config = dict(
    norm_place='pre',
    extras=['local attention windows', 'norms scaled by depth', 'capped logits'],
    init='uniform',
    init_std_qkv=0.0869,
    decay_shape='linear',
    dataset='wikipedia_en',
)
Each number is 128 + 24 x the weight over its row's rms, rounded and kept within 0 to 255. Layers, rows and columns count from 0. Numbers have three digits each. The size before them is the row's rms in percent of the matrix's.

# layer 5 MLP up, 256x64, rms 0.192, rows 40-146, columns 0-63
095:125147119128108149109134123134102087089168118144140161147099146117088172103140120123164121160115157138126149128115117114135110124151128131179109146121097168138133144092117093158108079190127139
106:139108172120139138165085155139130112148109131097084144134132139136138123148120137116130138162160132163130137085119103170101116168129176080139145115111112117074099102118128173133113118094115143
113:082123131134203095113131124163138135127148113142112125147186113112129123145127128108148096152145109102135140169112117122125110136103153119090135158115106172130121092122148132174113150103146177
101:111147101084163131082144162169117062136167106141146127123118138130113153115118099124075145133145126135116160158098114130102139152146121115116110120138113153156117082144151126113087154153112155
083:114138137121122146122122155165141135162107101178112128124121113112161173135157082147133139144116181126129148097123103128116123149096111177116151153136080149132118153110118162176096119128112169
101:135082120126126138107137144077110094116157112108104125131120184090089103149113097115113145138162144165124195103112128130143116136129104131152107114131140153138144118121142106114146171173163144
086:086157102126140154124086146127079099133111135156103148118142155143144084161096126152098107177144135097135141109122086172093091155116139139150121098137093113146126148120146120121116103105144142
119:111132127137126082139159134149117148132144127091127171144148111088102138114096096131081145128165152142090143125102073155154087154109104115145092103137113126129098120083170116131126136145130148
104:134140111172126092109154112123092110078158133114144182142141143126096164126109109140076118125130151117137169150108144131123129171100160114150150129081121145109114122107175138114127122141154167
108:098165173150112103109125094142130092112111071086138172125123104114120144138124124143114139145135144118118138122131099048102120120120170111118094110081105137111125128120149155118127104153153134
119:111126135113154118131093154141111093094122079083083133116144116158121097168147122101104129163103166138171133134140113107155138124110120096150107137120102163088122084109132147154135132135129173
092:129139113116149114110144163144150134100115131153131116146115133183121111121165124131152110129125091099195118072112112149126124144089119109130127139125141127102101167093167163175117095119150155
090:102154153140126121109125159125121114124153098145103144151098138121104082132145115154125139158082158124132140141137115121172097108126136129161149139150097126158091095092115213158136150145131140
096:084116181119146150118130144121075124075102106150072112143124147157113099127154115138099124172138097133119125092150143120139131139135119100177150090168128134122131090129104132113138118158133135
084:153099144137154100116068166143113138114147093155117112121145133133131156156091121129120161112138134160117149074110099118094103104089174156080120124156120120112125117143144138147149093162122134
094:106103165137138145133097153184084130130125122081119135122143121136173107166174140119135137119131125095158175106145092106125154160113101113131139142120133176136100143129154122117129124093175140
093:135091111089156115127132107127132155117114135139110165115146129141096145108157118086136134106116143149102152144126101148123112148121095103149095124139113221172122099083104144132100138141136110
098:107133134145096095128102120171095128108149115161162133135189119094117117148130125118074105124154105127114127131094118130146134140093125117122129095147106128103123108092171110174087121126164168
098:098120121113136119162131119128119139086151119119132132164124087166154090133103116142080130155102126162131105128157142119114150157122136075114094120099160129171100125167127107171160102157120155
109:134116161127150118129136107142111113106121129134135149141178128117078158145148091113129156119162175113173119144085122102163115149085124140125127113097122147122143080101136111108065140146102143
102:086116147132135136128114119130126163133074113110152152140154126177133110104125109153121135176155134102130128136128147110140128128151117114171105086092143168134107151190156135161157090126091128
072:151117136132113135120089114139086078091126085089157128136155131118134129125103129138085137129081149121133146111122142080121112155112148131174125130100119186147108109143150116114159151115078143
089:119153133092142123134089083107120135124127098144100140170150133136139084093154096202105132114116169123120137119082119141131107124101119129157126104111121121138134149107150125132081171144135166
093:108121117159136115109117160177125109131116130107117155164137153108100151173074141102133141158108084115120150160127101113135142163154141118151098137123082113167120139071124112142168110132128134
089:130156118117168166153146113128088112172146112143133152166151181141123100154145107117108139160111092101130106136120135147164150164152154146158130118128154141145097138085131167140140105132172116
102:082129140151136152099113124172127099137126098149072135102089119132151147150139118127132115085113129117160161171105095126135116120130110143182132138114090158122103090133143123157123125126090173
112:141105108164137144105140149132149138100109130126128151141123158135172147136145093115131154105130151145165190140119124131122137188079135109176077109093133157117131083119158138149138129116113143
097:107129129144117128105114167143148114159126103109113151150162173168140127107101168141133166156156095151164135116111172109137136120146142141126146075103098154112125085116153132108130092149087111
106:107058128147119163140114105132112091121137103092123127136083117178080110117152114116102130130124104105177136156106126137171117132126150101120103134091148150136103107088142125147143114138147156
090:122142104139143119095113121120083134129101089154098177147126165114159112136134092119125156101126181124114140102066136130109153123142151138153120139129130163139107105083117149131127182111128161
088:086132151093172124160156130183145147133122134097146144144116115118102128116097115112140129136140132122193143119068075118135116134079122111111137109124128132124118135126176114142127081118159123
087:076133126130157103164128170110097140113118118066112155157171133157119133140163133143112123145086161142110160147128098101134114146147158158104142123090138165152123113118087129148143112136155122
109:107108131123139109112120155151102155155115162173118135143092116179137098130122143106110162137164172106121170142137139160121100150070125115168129109129153157088096142128148135146114108107158132
094:122121099109182065119127159116120072133128122142115109149141134156097113146100127174095159136113129134138141108135140164142137102103163088099115142116121194130110126140142120120111151093117135
099:121100113145171172118118144152112163153124133099074139137138154126080102185138135137127099121143105155156125139127128107161123139108163116143094128156083162105104099111154143134127100130093121
117:086095156100145134098130097136084106116153084126078145184107103131129120167112128124145124146106108107140120132115083129147129110096111140132093155121153140162103117124153178146126160115140134
106:129124156148183131114127140156103113103140127108133142140153187146092106132080138116166181128140102127156147125112139126181135146086146111155152073127127123121103114135116139145097099144139144
114:119095113137120131138155152139147065104128093117128106156123144150149165133147076129139134110125135134116163159117141099155105171098115103125099144094076175139092107121136151117106137112099149
081:121084157079188120116110126098147118137145101153091111126127099136137151137119117167143151158151139141122159124143112149149103107135129156161081100117101138145134085169141122160102110152097135
106:136151150088171155091111100125119141095138117133132158168103108126137086146126112119054167158109142143129132137135091122143103142149114104161126114096140154166117117155119141135125146173152142
103:127108171141158117137137120157117136100111094106126132155156144144071151131122123121139141119145153140177132092098124141113105124115140146109119084154117166132115136126143168124131063189161132
094:123144091113131139157160098128121102136111163159129141131093116136105116138138121184093127148127162102156170147109117102156121163143142108164134119150153140133124124108132171209108117153128134
112:154138101127134109111111151155119141112143147123121127176130096112121112100120105149109140130131107116134188130119105147119120186069163112148129123143078129122107092118181129162084134148150136
086:141126110095152140105134140097151153138125051145104126116179116141133146141100129157123127129162173156162158107118104104168120122105122114095094138142122141139109086155129112126117105076124139
105:157138160145140118130114131187125123168116095127131137155149141106132138176131106155141145150123127117119190100150096111111122145102144151135151117130095151120080139125164165168089117112122168
128:120091146127135081155159127158088123089173099065126114145151144146127130119114120133086107119158120107159135170113102127139130128103118135125123111102115132122071093113150152156158123144097138
102:136146159121131106141147103188144144135158103150105156124142160100140090119133109134120153160178123094144131107122079111114128147097134128120114104138094125094127100100145191160129141143150099
082:082134097157113091148123129125101103095141122156121131157189134112114114088186111148113136146156150141141118108149100125107108133136138111128118170093132112145108095124116171129120073139105109
108:124126134056172107125112137168133114099120135124112144138111145140085119153124115135104161157171107146149155121145079130110102163099129126144135120109060135096148131160145153110109122133125147
097:096129120115121134153109109097128094138146145125116164142119114154117123111124116133160129102171135179143158177125142113057149157098133132134084149154100151133106071134149137138125116141095109
124:105093100137157092105150162141114080129140121090115165151103163148117141176121110126128133126142117147172160156105100131125131141117124113145112098119115147102107056110147157129092142128139150
092:098107125141119079099154132117125120079124121116170159130111124129105144122156115158115145151119115138130149143141107108134166127156127101130077122117145185165113108082108168109164153126140171
107:128148104158147122095113112154146112098189117108113157167128139091140150066099137088114165147125112128119178109134089140139136131110130119148126107098101130131108138146168154130100134096146108
117:102082129131148120101151159183128086155159106155123133130113150125105153163154090133109139129130154134155136174106139103123139139144128128146109139139130137126103105080177176147090131139098152
094:151145140090141158163137165141127146129159109147111145115118082162082128135115058160155125141140165151147151108137095147170116149118161140093124159143118133155105133109145157117114102140122143
098:131095198104143136120111138130123132114124097158154119133132102124147093149087098113160175155146158112121125082106110093105086162133124170131126126134128168145108121096122096153142106120141119
117:123063146148142100120091097134106098152149091164150140142134145170140140141158139107109131162118157126116140135115107094125155167108146141130112145096151151116126093157179150116106097150109149
093:130154155143102138181114119121057101146146097123085129125145101120104101090130159108146164104112138145161148124166101134147103164114140116159122134144124131094098134131139179134153126146118107
095:084161133139141110081082108155121103099107123130151113165173105137115091133113170137139148130131113115138159154070135161124154157128156104123122123111123176107144135141116153122127128104163161
073:108100118160148132150163108102086118116097125138122131171121138137113080107095124154128196111133145094122133135180149141140145133162114155146131078112132139106121103182133149140114121120114103
103:090093132106109132147155115109134107118135121120106150141112140183161099146174146135084195156104086126123119150079128104139102134152154118132117116099143152106087128107107147133125128115116150
097:074118191094161128154107116101149102132131140153138144190156110134124148107125097123133167171131134109136136084137122135118128148172114130138120129150124104120108117174141168130120103144136163
106:139086142166163135138089122105133165111139139143127143146129065156140133146084122146130153114136147134113118103129108136101151152142106108152094131101116145142086073164182115122110100136147122
095:094121109154184131135116126128097131099116108131100157145145163157142110148121078137106141098128136102142125128113085083118136125157162121115145139134118140164123116138204124153098144172115115
109:107149183174146115097120152167111147080112120135131173165108128114108173121155072139144131149149120113133133134135122126161093133143108108101106130139128134156119127127128155153120117171092170
113:075115142090103144149113113108085124125105090124099142129128093128134132131145077114124148130129150108124161132090093117140125168140150101114153133078136178161126154132124165103088146137115107
089:106138163147166135118102134155124161110090149149145121123139124147128121115147105201143120132164100120147130113135107102119154134077124081132093078142103127112143101175161154126110127135129155
098:150135131168158122155110160117139127157124111130119155164132125103122097124123131093086168132128110142098178134130119077148154153118146088099112072146160155124131108116163161137166114138122149
092:100110138124125138120124140121136151153132114139118144146106190151079133121085063114085134157151120113111115145096069116109114130156141102139145132129108131168146120137137149149101094177114116
113:126114111157148091111148110163139134101161107116111179147153129135125138098108154161098125095170143134139123105114101129106088153103160089160147132089076147112116120136126134126079150104116139
107:142136125100140110139152122144116145114129082115109175134161117141144102130090123128117124134132121139084137129101120119142129121142124074098099124112087116083102106157137149160166137191096177
084:130133188105154145133106143117131124147109126161073123195123103155088144113124106086139146152117111140134162114101131169088131146144163131092148107105109116124143171124150142128110121106113134
102:103113163134114119104154170151118155134131135117111150139125164116111160163107130134126140125133137132163130162110130118118121162152120140175133066125116168123145131097158106156097133199117171
106:077116156133106101121145116153146092110110131141105183144103086141084182128124140101122155121109158085132145147146132101141142146127149095122096101097098114094130121135165141142138121167140137
100:090099147102157079084118138141090151133155144133069118157163155144124075137141078147089170122116121129129131130115114100154137135120113128103125120098135127138109138122096176137141133149120109
110:152108114144137165117088107158119145136119111140104141150181139113150076110139135123144151131128092134182154139123088147118102141114112127132124151122123151144128087112174139198086115143138138
094:096070097090137075105119123130107123129160094118084115148156120139163128168140119137139124098118104162131132163127111090137142139119140123078111129129096126098106124147129167132085111131091135
103:130143117113148083093103160129160143119118130141119164122126163159108153153146098157130140113167119159141190105138142095113115141126119109157087115117150121158125142141141161137079099141151177
092:085100135094150158126121145100117109096150106098082134157112098146151148175144117152162154141137121138140120154102084109146112123146124174136077136122133144137112118117114144148158089170103136
093:101106139087116138159118138135125094072113137136110115133108121157108121130138098195149107178167144158102116107082128133118094138081106130120100130116101142127136077126138114122114095126115143
104:126123168097146149083086116121112082116159146083079135131153113176120095128141126090131109131145120150154140131129117173140147169146109116144116145125101159111158131133177132159097123143119132
119:106137108162120100106093137134144098131112113103064126161133146132136139178107112111129109154116112118098108125145117110146149144156167132152110123164094145101069124122175130142102129164156153
115:112108141122157137146138098129115126132097133161163157141148114132094118152115093115119145140106144130140126087087103134124121137087190121135093082151105146152071112117136125145169097173135128
100:100112186163134079090091157131133137111102104110133137115167126152071139123121134122106120095160143170125150116144100104134094157099139150154127125137148119125109095092133132137135090152133153
070:153152111151106144154159108102146133136083149115150115104108132123164121109099141119119104106101105103125098147162161153102140109174087135123146149165164095121153157147096108112124159095119090
081:140142129155119095106107092105116065138124110146138145141142141174135145095094141145118111128154077099150128136101098171155154193143155128102122091091139147136118127114142145123102138133139137
094:127183163113125168113127128118139120123139122160070158114146103143078144125104126153115123165166140156128127117095159168124098131143130140144070132100128147138121094121150123133139152121105178
097:112129165165160096096076158172114129128133126136122173106152153136129141136150093154138157149112122109174121073135114112139102187126110114160133099132145128150111108102146147133114128105146134
120:138125149100140099128105141150141152066136114102125178172151118166121072102119089151123116165135161122104111107143118161139120154119102102121114095126133178125119134120138131174110110137106142
102:115114110134165113086146105173167129169143108123118130125134154110085126159100128113117111151104151125123167119117056136079105131098116097138119121125085140139105102134127152167122161134118111
085:116101127091137123130110152112134135118148092114099155155117139135175128162148167131081183156115141137125139134122108089101093125118123132093073135134143149115084137123129166141146086163127103
118:137097125129152158102138119142104122152132137113141143131123128160124092113129132119098145124132135152126134120065148151100156162099121113201104132096155195136110105111155168169125108134123143
109:080126155162095105153150117167133122093146079109123166133140134108137138096118144120155106142116141122129147136085119084102089157146140120116143083138121183102117115109134185141118139120126131
103:127133138096119134100132115156148075138115111091130183134178137153104105111135112150097197098124123094115118127105128158101148123130141117148110139114096178170106131093115121136134139145119106
106:118139154118149099112118164157134096085160107128092135163123133165138146160143084152130149127140184131108141106087115149141160128150084128130102136095142160131120122109120144126093128160100172
105:107132197089087124116114144130128083135092144144142142122106121116122129127084142108121156136169138143116114151100123130156133156082130109099082137137121154103105139120186167150116115119106123
094:112143164070139137114090097135119143111132112172121144140124128117092130176131112167129144195126165150178133128117161107154113120130100141123161142151112147106095152100123126114152120145153147
088:109143161106111116139131146109111128142089103134097115174144103126162098126153119142087117133112181126109185142147071142118128126091140127142139121157132153154116129116110144144124133157144197
095:143143134139157071139119166140134099128138142113092130123158098156106134153155136165118146154166149159125167147101132104113108161081134146114145140120110170118143151110132165148110100127166170
096:108091171143154112103166108136125133106129124137157140141125138113140112123105107089140163169111158092100118112088108123145138138108129139182106060082126134117096127096115108152097126144122116
095:133142128140128099127103113122149105116141126121089093136139146143128107129115098148096147089185118193104153087096123137109114150119171123120150135124131167097070106100145118159096121128109115
102:097116163095117126125147135096134111093149078161141147146095117142102106108101118093153146129135167132124154166112093132127126148135125148166154123077115181150121111093112095131109172126128133
124:105106112107144133105106131155141135123124136161101110138152133161143097108130125165140151137120146112182148148163136164148077133096132144147148086107139138152124119134141155160086150109160195
099:087110136119119083106123149138133137123132133155168152128153113125145131147107097126093148176145136131129146155153087088103098125130111150105092070137111153159139124098178122114107082106118135
129:133118120118140102107108132143137098128119100114128134142168074146112123154085147132094116137170127150162145168111090111139077119118164131116107127093091158129065123103131130143121157124164146
103:109146127105113095135165153138104096091122120103167148154120148106107103118162121150135176166090164141124121141113122121167097135124117103148114096086123179128097120122142146125120087162159116
104:116096151169169114116104147142140095126123111067084138152122123155109132126118130110102116102098152087167121149128109108079102169145106119108138102108108141094116097161162122152129148120138127
# layer 5 MLP down (transposed), 256x64, rms 0.181, rows 40-146, columns 0-63
095:158145096160129098160127136115151115153102130101133133093145126127159160080114135165139137145120133115135071129162105119110108094083097164122150127138126109116162131136088099137165107107160098
105:169153141152072120148123144129184091124124186102079143168109105121122125114104145138120124125120131137114107120115143132113115164171126133097117114135137115115130113118092167167112106145130179
110:135185052141124184127152114141148132148139151162131107134168117124109161117165143106147126107130130113105137143133169118163135137160123144150105086141101112135128138132132139146181129104144104
103:176137136146117166140124114140154156127105107109108121116118131085147144124143131131100109094158086172133164105112157156117162154152153076108127144156167113099174145122110128113123143109154161
088:153119127129130103157119136137098105115088151144108118143172097109139106142136166158107137141062088101128141117092155152112119103116089171128105096153135095147119093141147144158132153114147154
096:069170114115169114161099152160157150134113145172134140139156100144156104143152124165099116139127121084139091135136143136141113134092120126134128101131109093113122122128152162161127084100113095
087:103149144144133146154149105103112129116115133161115102155131129102158141086104117114116155086141111101118106147166116140125124075124095191078104127137140134097129112090080143134138117135147166
120:107094115114146138130126118156075107142128164149161076126168099103145122128130159136120140126101145088143086115133096147102075161115102129127161122120114094131151122099099121129142084130112163
106:143125131076082137125121088101139119124144107133087107106132117121159096102134143112152162140146103152109159117126113134168110108117180128114125108153154099132122102070084102134137091151156132
111:109171105158152133107146128104140133127129110088130113104124090148127216091092148097135152143145142150137105118128128126120122133117143148106083129117124163082176119131139152123127104087116129
118:123116159116132174139138116126117139138147128114128171070079145168108152112128126104105106115124113108148111143105117119168109144109185087136151136128149081119116108147163136140142124092093091
089:103129156141148119119095128098130113098118100120130159137098162124121116137091104135114150106111155169102171148121127092121157101122138082103094085111156102141099113157115110080123169094125120
090:112126101185126155081144080151107136142135135128160096091124138113137120092092132113167107135121098149119102126109121159081167106153092154150131136107123120102134162141127088105114133098143134
096:143156120153140131157144118133168115139103112094126116129152130126089144168109145141156138127129139109115090145121136123148106191167121164110126090133057130146140108099098104176136146114111104
090:148128084154079178138129120102136129134124125117158148117083129102126140137157156139146113100111095103108139155077150123138166157157154108144106131111131147126130122118165120148166064131115100
097:130089145122120123064116149150126095118150134137112140141139099143123117131116085120128181112143165098096174116109125115160079097102119145126139176140113113117114128127176108110124080134149137
092:114093098119164139091108168124135138136125177131160093076139096123150113091148118161128123132136136145155135120128146133130112126096039094125127116144142158096146156121142111118127109113132147
096:112142132146147143130077122093151130090120118102122104181102143145119139127086131152145172123141155130093122111166145096092091126099132158141096122094112109138140124142151071141120088143125149
098:139127141120157134133118192130139153123077111113120132141139130129121096162144082140138127111142124175134164172137118105105078144160090167112114102115100152168118131149133157118114098118137163
105:117088155122135125122150111133090164156101199176146122087110144103139109121161111125122136124160119141109071117112120142143145128123097153138134118129174129134105127171092132114145145169119110
104:118130130161167109134154123140159122140147094067111143128158110155101131114109165180109118142130103129085122149140143133115091126142107122085078129123101142108154079155139137107130149154095143
081:132147148158114108135155132127102136101151075115102113168137135121167173133125181139115127100170137173108099115111134143124173103136105154118126135135140134175160153113156146177133146129109113
091:144148121126118115172113160142113139123153111137159157125096125091090134113121129121097105088110134148092139139137156137180124150141160171091104112145085115117098096086161090148127110160121133
092:127109155130137147150079171136150126146124137164075142155137038110139125120132119144126129124157140157130123148119135175085155142122133118133127179128124146101149098124140137147145109101146153
088:139100121115091161126108141090178108100118114133120153098126098108118160125177113117116119091162139127120179105114113109109111134125130097125129115150094086107112159113198112104131148120139149
105:131152141157129162158152132147109140101176097093137109136131131113091138103103120123149134140179163112113069149158137146163135107133123152061102132133102134122141142112124141136109160132080120
104:130143124165123150120121139124096135080153153113150163146148131145128110147135141102161129133147141144150108133092130112139145137096151055136142139138117083114114183130104069172106135108104116
095:136104112123136132129109107154135140106145119156137153167161130151166146089061113120146140141100132129169093143110148123091126107087113154143200115137126120146121130120179108122148127121106156
103:117131155140144141119136171143116179130176124157140160122147178071100145081137119120123166134145150180126097119163158132140125173107114134088144129134136140123113117118113135130126130173121153
090:143171148129109111143137098136140097098127139130101128153131138136076115094133152109118151088132107113171143125118114124091124077077097134162120057093111145119148107145156112130133109126129106
089:119114141128123128132133122150133127144185129107108151164107126127141089136134161112114160093141170129154186152146124140110087137164115142147128162160072158139119135155117123118143100098080158
092:176126174131121105150152148167139108114114161102176171137117100112097159108132117104178109126143126113089179131133117119143122175161125118123127177101131148118146130102145131138129130117103150
105:095140112099120175103157148132129114124121133136102162135131117181084099119105148120117128053142103140096131135114137150105098161160152138090080142100110131093103131106149140152126131132129116
092:115107130111118089122149174149146147098120078129104148108144100103118144099140143170125149122111144123115137139137139139163170114117128074135157106114126166131081121126174106178098140122165138
100:135137147106137140142175120110161105133142163156145107154124115126128143136117147088121081161149113110141086127158144129133136068122133103132117076135142148122141097166072158142149138121171145
111:122113121100115142142142112132130169120144118169115128149128143083119142101110174168137133098092110149092086150164118135102163147162102167132122152138161164104132145111150129097139177105108113
103:179149132140126132114146134145135119124068136149140183115113106114177128147137124174100098162143120133143131121154140131146102103110157037123141126111118125128150131122130138139152121121092102
112:113054113134132116149125115142097069129109101122131147127126112126173136167131133146152127148142076150093162123143130119133100173150170102123112104115128153148121117159156149119109084125128128
082:098160146177100142119152123078115145121124183138140124141124103155117144110105088138084123106145123083161126110145124143083147131119120187150146153106135118140109105158133123084142129105126149
101:148081163105099132127144181165112148135140090145134140127162168102120120116125112135132165135169129146144114142086154130182142158109110111096112109153139155165090126127091105128104128145121140
103:120163072141151150133147132149142152113162131128118167144081086138169175099137138142144094105162139101153095097132134120117130114125125161085126089130121123167140150129152133089131134117097110
096:096140111114151146142146090113105115099194156099101145135169147158105158105079110118120152137143165121152102122147160136139091166141137130104138094109134163125162130093139155128145113111121122
113:145086145114154102170109152112151111116169137077094109136136129121159131148157141139114151154130107102112082104086166087125094135127089173152131114139121130119109125152115159098144139129155133
087:183089105134128136108142125101123168092135144137146135133127101143052099125135150176130122117124147122098148146125120090156126092125100066119145142136113119130118159102132139138150082122129110
107:148144130123121112122152123145132112122071193153142135089130112118129134138098130167093131138100113120148144129108134149136146092098058140179145137127145125133091115134186120108127145108129158
130:127136154127135106085173158140109125154138135127134111154120084131128106092097103112088128145114157101102151141151122137132127088108108158073112094128101135165088105108152162111145107157100151
101:117130113144136115127132124143118114152117154090138161124098093098165138124146114089166192138111164134145118137084124157131122123105186102089138155111114110098128125145141120168124125153182143
084:137129121125122203103152137126114118168137157160102130119093133139131152130105101098175102141109154072140104145138121167139131131116098151183116138116124117118142125092135162145103155118107099
105:139150106084130130144156119165175132164081165143156085124116130118130148137120141102164091127111108118118095149137154119137146110138099149138114129151161135119182115137142093108127138119173078
100:131112080114097112121142118150126079135156116150143122103183145162132130102122143120138124161120141090145106165182104119128124127141040177099133142141119128135141143123140134129116135116101134
125:112151104127136136148155116109142151159149088153112143110119136118153141143150104142120146117152117167194150132098111169121164128186147122097111140153150126133135102102107137125107159130124196
088:126122109124137133101106169165140129136131166138122137111145092144140097095166104150106108110118163124151151109138169149117104114094051129134127115144132111109159111130182148103099084119115125
104:139158173141164121136126143099121174100123163139141116164087116146105085126132118179092134135134133130092106149108148114173133083141141092169157139117173121133119096126134129106131124139149103
117:161114124126087156181143114149168156130121067095128123141114138124170130100151098127112120107133118182155133119105119144145136158144162137122127116158150146087141133138118087113120159165133162
094:102139110149159109115175099076101129166134151110120121107133104126149171084152110069104133075118132112127074150130125115151122119110124106141135124118147123118149135178151143107157125129144107
100:117128110164087153104178133094098097117145127107110094100131168133114115108106142103108101121155115144093104129162171138177122119136116144128132127118124112117120134161075180109089115132108129
118:106103115101124105133112107105127144139125109129149143147131160116126102122118148102108129148112149132088169118103092117125137150148114082180076123163142122132122160127201144092106106122093158
093:134171127138115086097133104141104100084118132138111112114158146134106118092089082159113123134102134153100104101115199148120094151145091113143107135097158145135124113110168113135111109118144125
106:138127125146089162136098109149146135127111116158149113114117135122150105136125122157126082106132089130158142166094126142136167140125171155114133086112153151114188137143140143094109129056141138
075:110135112164151119127105166160144120150127144138124133071124158121167116160142114103128110123147084146135078116074110128121128131092161101127130163092160137166120158124151136116082104150123145
097:162150160141092130145112138097118176140111107110140140136138136135099153090091098129125121079129117125117150103198124122137198146141127114102126137123088138136103109149146084102128127123138149
097:132142140148122119134140107070170112130154113129109138068141140133116099152166159157131126131155108105137109110140185147108126130130133196150097124160098154122147117158123113104147150162142135
107:134140115150111110148104096155083153122109100146138108118133179116156105133131108116114090175080126104142084172138157159159150159102136100118128144122109116137131158120126143070118119159122130
101:125138108127136167134139113114153092112079116154093133182151111094172148092101141100124104089113110145113126131162116098138134142166123107114157141146187116138124106129134116124125122081090131
109:149084109127138093141128074137153119131155121087152120095132154106144099121108104119134173128133107161139106134114108152091153147128083132133118155174123104122150139155092088128097164126113160
116:112103130146118164101116112137102134111109119144142122070102104124150125106127146065166120183107140073101165101135130106128142174141178124131130143130104159131141152099152126117115139147122131
084:142096143118106126127106144093114136148160091119134131171100132144133117132137124077107155148085164146135138193109124130131124130121127113157173168105140138147156157142080120075122161119122117
105:106135149100149125135115120137117127106161139168098119136123103116125145113132185144150151143144110091132118142086147108079129158143069054169138134150146146115103133138155126111150115116124153
091:096129108098136154125131135164167131094127128127111159156160123111123116123133160141158131133090120140146085107153117133103142124083089082127101137139138129110078084113114120119115127090085179
113:129145159123152124112156125119130142107143177112073155104115128138117130137131114155134129126140134079097100112122136137124101088148103049120121141136139119106128060128151099101114143107133090
107:161163102137154130113128142181113138136113128122138088147092104162153113131134132149154154115071130076169125128121139161130112100102102137158152099147107124149093127121107120150068137113127113
088:101095079141138130133146147134162122129143140116128147113109144114129102135157123169120136123148113141121113108106129113160112149113140163126093109127165143130176067112174106139117078185141090
104:099085125133162117155118100145111135124159123158101123132130121111120126144142105150152161122090162121112132120105125185165159156121131200112102149144116149129109110145105174161115132098161129
104:127161133183116106155107104151152090100124119161153136085119086132092133140080120106139137132123101141128094144136140145114165141090128126104125099147125094093164137166119115099180124122114132
105:174126110136117116116100172161150097123118121159114126131143155150085108093131084169101126133151144135123152093154140130142122135138077055121138115108137139123145151082111103125099131121149117
107:150128129154118105133154162103111189109129148120138149113129136143093142125129120079104090157083093147155146122106149114145143121084112088141098117113148137118121101164189154095123119137124119
097:133158127114131149136144134089077128145117120134169162123096124122111130109118110143129125101145140095111075135160133128132124162152151170144105094102165138170084127158120104107148084164116159
102:134158126118139106116166151118131131133149169119135144090141136128126131130139123128135133116150127147114160122146134122109129106126015040143115131145138134121123161134161138129120150124103127
098:156141101149112151153132105114154145167089137145149145123109090087119125121094195108139142115130109121096174117115139149109155145133126211119144105159146131103143131134122111130143142115110109
087:147098106128094160151108170150121155151134082106130151155106152125136103151125138103116121103117110128130095170092112142142101170148097139140157104155174089131104130139111176113158122152121107
102:116144123141106108111135127123139107153156108083159102134150089114169184099105128149143139137100145136117115136126128153121120167105114166104187151179148132129097118143159102099118147116125086
125:110156101124113108093116120136146130155115106160096094174095174117137107119123101112165099117131118113092073129147135146123132156153167135120099141128087133138127128154191128155153122149152119
117:121086131139099133130142183149102105121132141121119123113136149162162135096127095121104112120121142140120092134103123173155128050112134089148133137130108129151103145149071141119081096123130118
099:133099125118116158152141118138145143121124094103127122163150122098089111084116123159125131082139117109119158152139085108151131145102179187083111138099153127140144125120118122173134122167129166
068:113127155108138106117106129151126105105166098145107144157153141143104106137131090140109168150152142155178127118115097125134106155092115123132110110101080158138080095103162142157090118155141160
092:117174112113117098131110152098100079118139106138119136130110129111140128120090088148110117150188139132144144152154114124126120130116158157144153136130095141172127142096200155123129119146133177
090:127098126137116094152113116146128181110151172098134132167151144123138129126100153131126140127116123139098137166096067142117144086122114083084154158144169123115126158125163137154088135113119122
095:149127109067132118106162165098111135120139147130131146131123115163132128107129121088128114102142134155144143146123127149107154064127058086134123179128135082134123123103157135122112154155139150
110:128165147105088132128118118106158147098121069135142099129117116119118138099140176119172113120119158138105085151154119127119128105172078149134159116138072146119128156136119125159105143091114112
099:121127125126116129123142093124135172118124145104116137108128170106137131116116119147142153118124125120038109135112173129157123137123048108115146166135135099117142134123132120125068166135117144
093:131142157127096127105127158095130149165102110114118121148145129121126125116118115132130137100135109133129125107147141121119153120138067253125121101113127112128109129158085112115122150131126115
105:091114117104151118128112148126083112093175136113134151114158094144129126141140125100127132157149133132176136110117134175153140135127090127101164125128086123102135174097068176146136146140114121
104:099154125124147145166076155129153125123145153143151127121149146101134170142105118091181145150127139104107129142079126144127149144130180137133122138111105144103140095112147068167134121125087108
105:125125130106133150117134130145148109116144145140189120090128164100167127121137133141154130185143109148111114161134132135139097130141085059142108143118133102116129109172086089110137116090108143
106:123105114119161140150112114123105126099135124092159115124122118132136125110153118108141138109103109154159109154158104095075124092116081075109124094164123072150115120092088126095118110126095129
107:081121116117105110110120128125158111130099164133117112146141133136173101161142151108099149088149119161114108139120114144158129136080179145129147139142114186150110069138155139161150145110116119
094:115108073153131138114089113086140146110133132084121119153118098126165144151136137116139133089147134129125133156139146153110140115130144197085107144146102112126127155171132099154135091141135077
093:116104142133127138124128070148075128084128090118158177109118115112118146111113114127120130074127113148134161100114132127118151120134148136103123148193118131114084111142088123141089172122133136
094:106169105143101114152104130122121110165165143104131111108095093136132141130114084138134098105132120121143147122103090106145158099125100148108167143134164150110155179147158178117171129136160130
099:136102134112107117113139146140115121125122151153104120098157144143147089108119126119101105108111138132130094112137153159108106092152087125121163152156132144167128143125034164096085136139115123
100:118159113105125139142119100071163083162129159119117106126114120073125132176127148094121152113149107123131108120111125148167118146116168133108100124156173120084124150123166131167146109112142117
106:146152098147130107145087175120153101137144109114164086132129120133155142123110117144120107127117130158158141168159121109116152128124060088132134113113129110088139156125190124121126149091142097
117:124120153135121127118110149124133109100106194135141125148118150134106094153141085133091139129106151168144152133171125134133140126116047144149115118103178123159152152097127142092128116101122112
097:137148118139130132118123092140108102136108128159132107160119121123124100103119134113161128131115135108115112151144132132159125127102065221094120144087101126147168145130186142154157124111122122
121:151101118143112122133133154059163092119139114137110114086097102108163119173113091106128114110110127148117177103115139124100121133143145101149100145124158149120128137090097099123148138163174128
102:158146113152119151130128092157142136111123140072109125134109123144083125102089145154114096163100154126135161103157148164127088098161120115119098143137132151133166117149192148156105122142137125
106:124162124136145101086166112163137154125128121118156133120145152121086127086092135139156125166173130128139112154138103149123121141142077158140110160107111115124115132076130089157094161129098161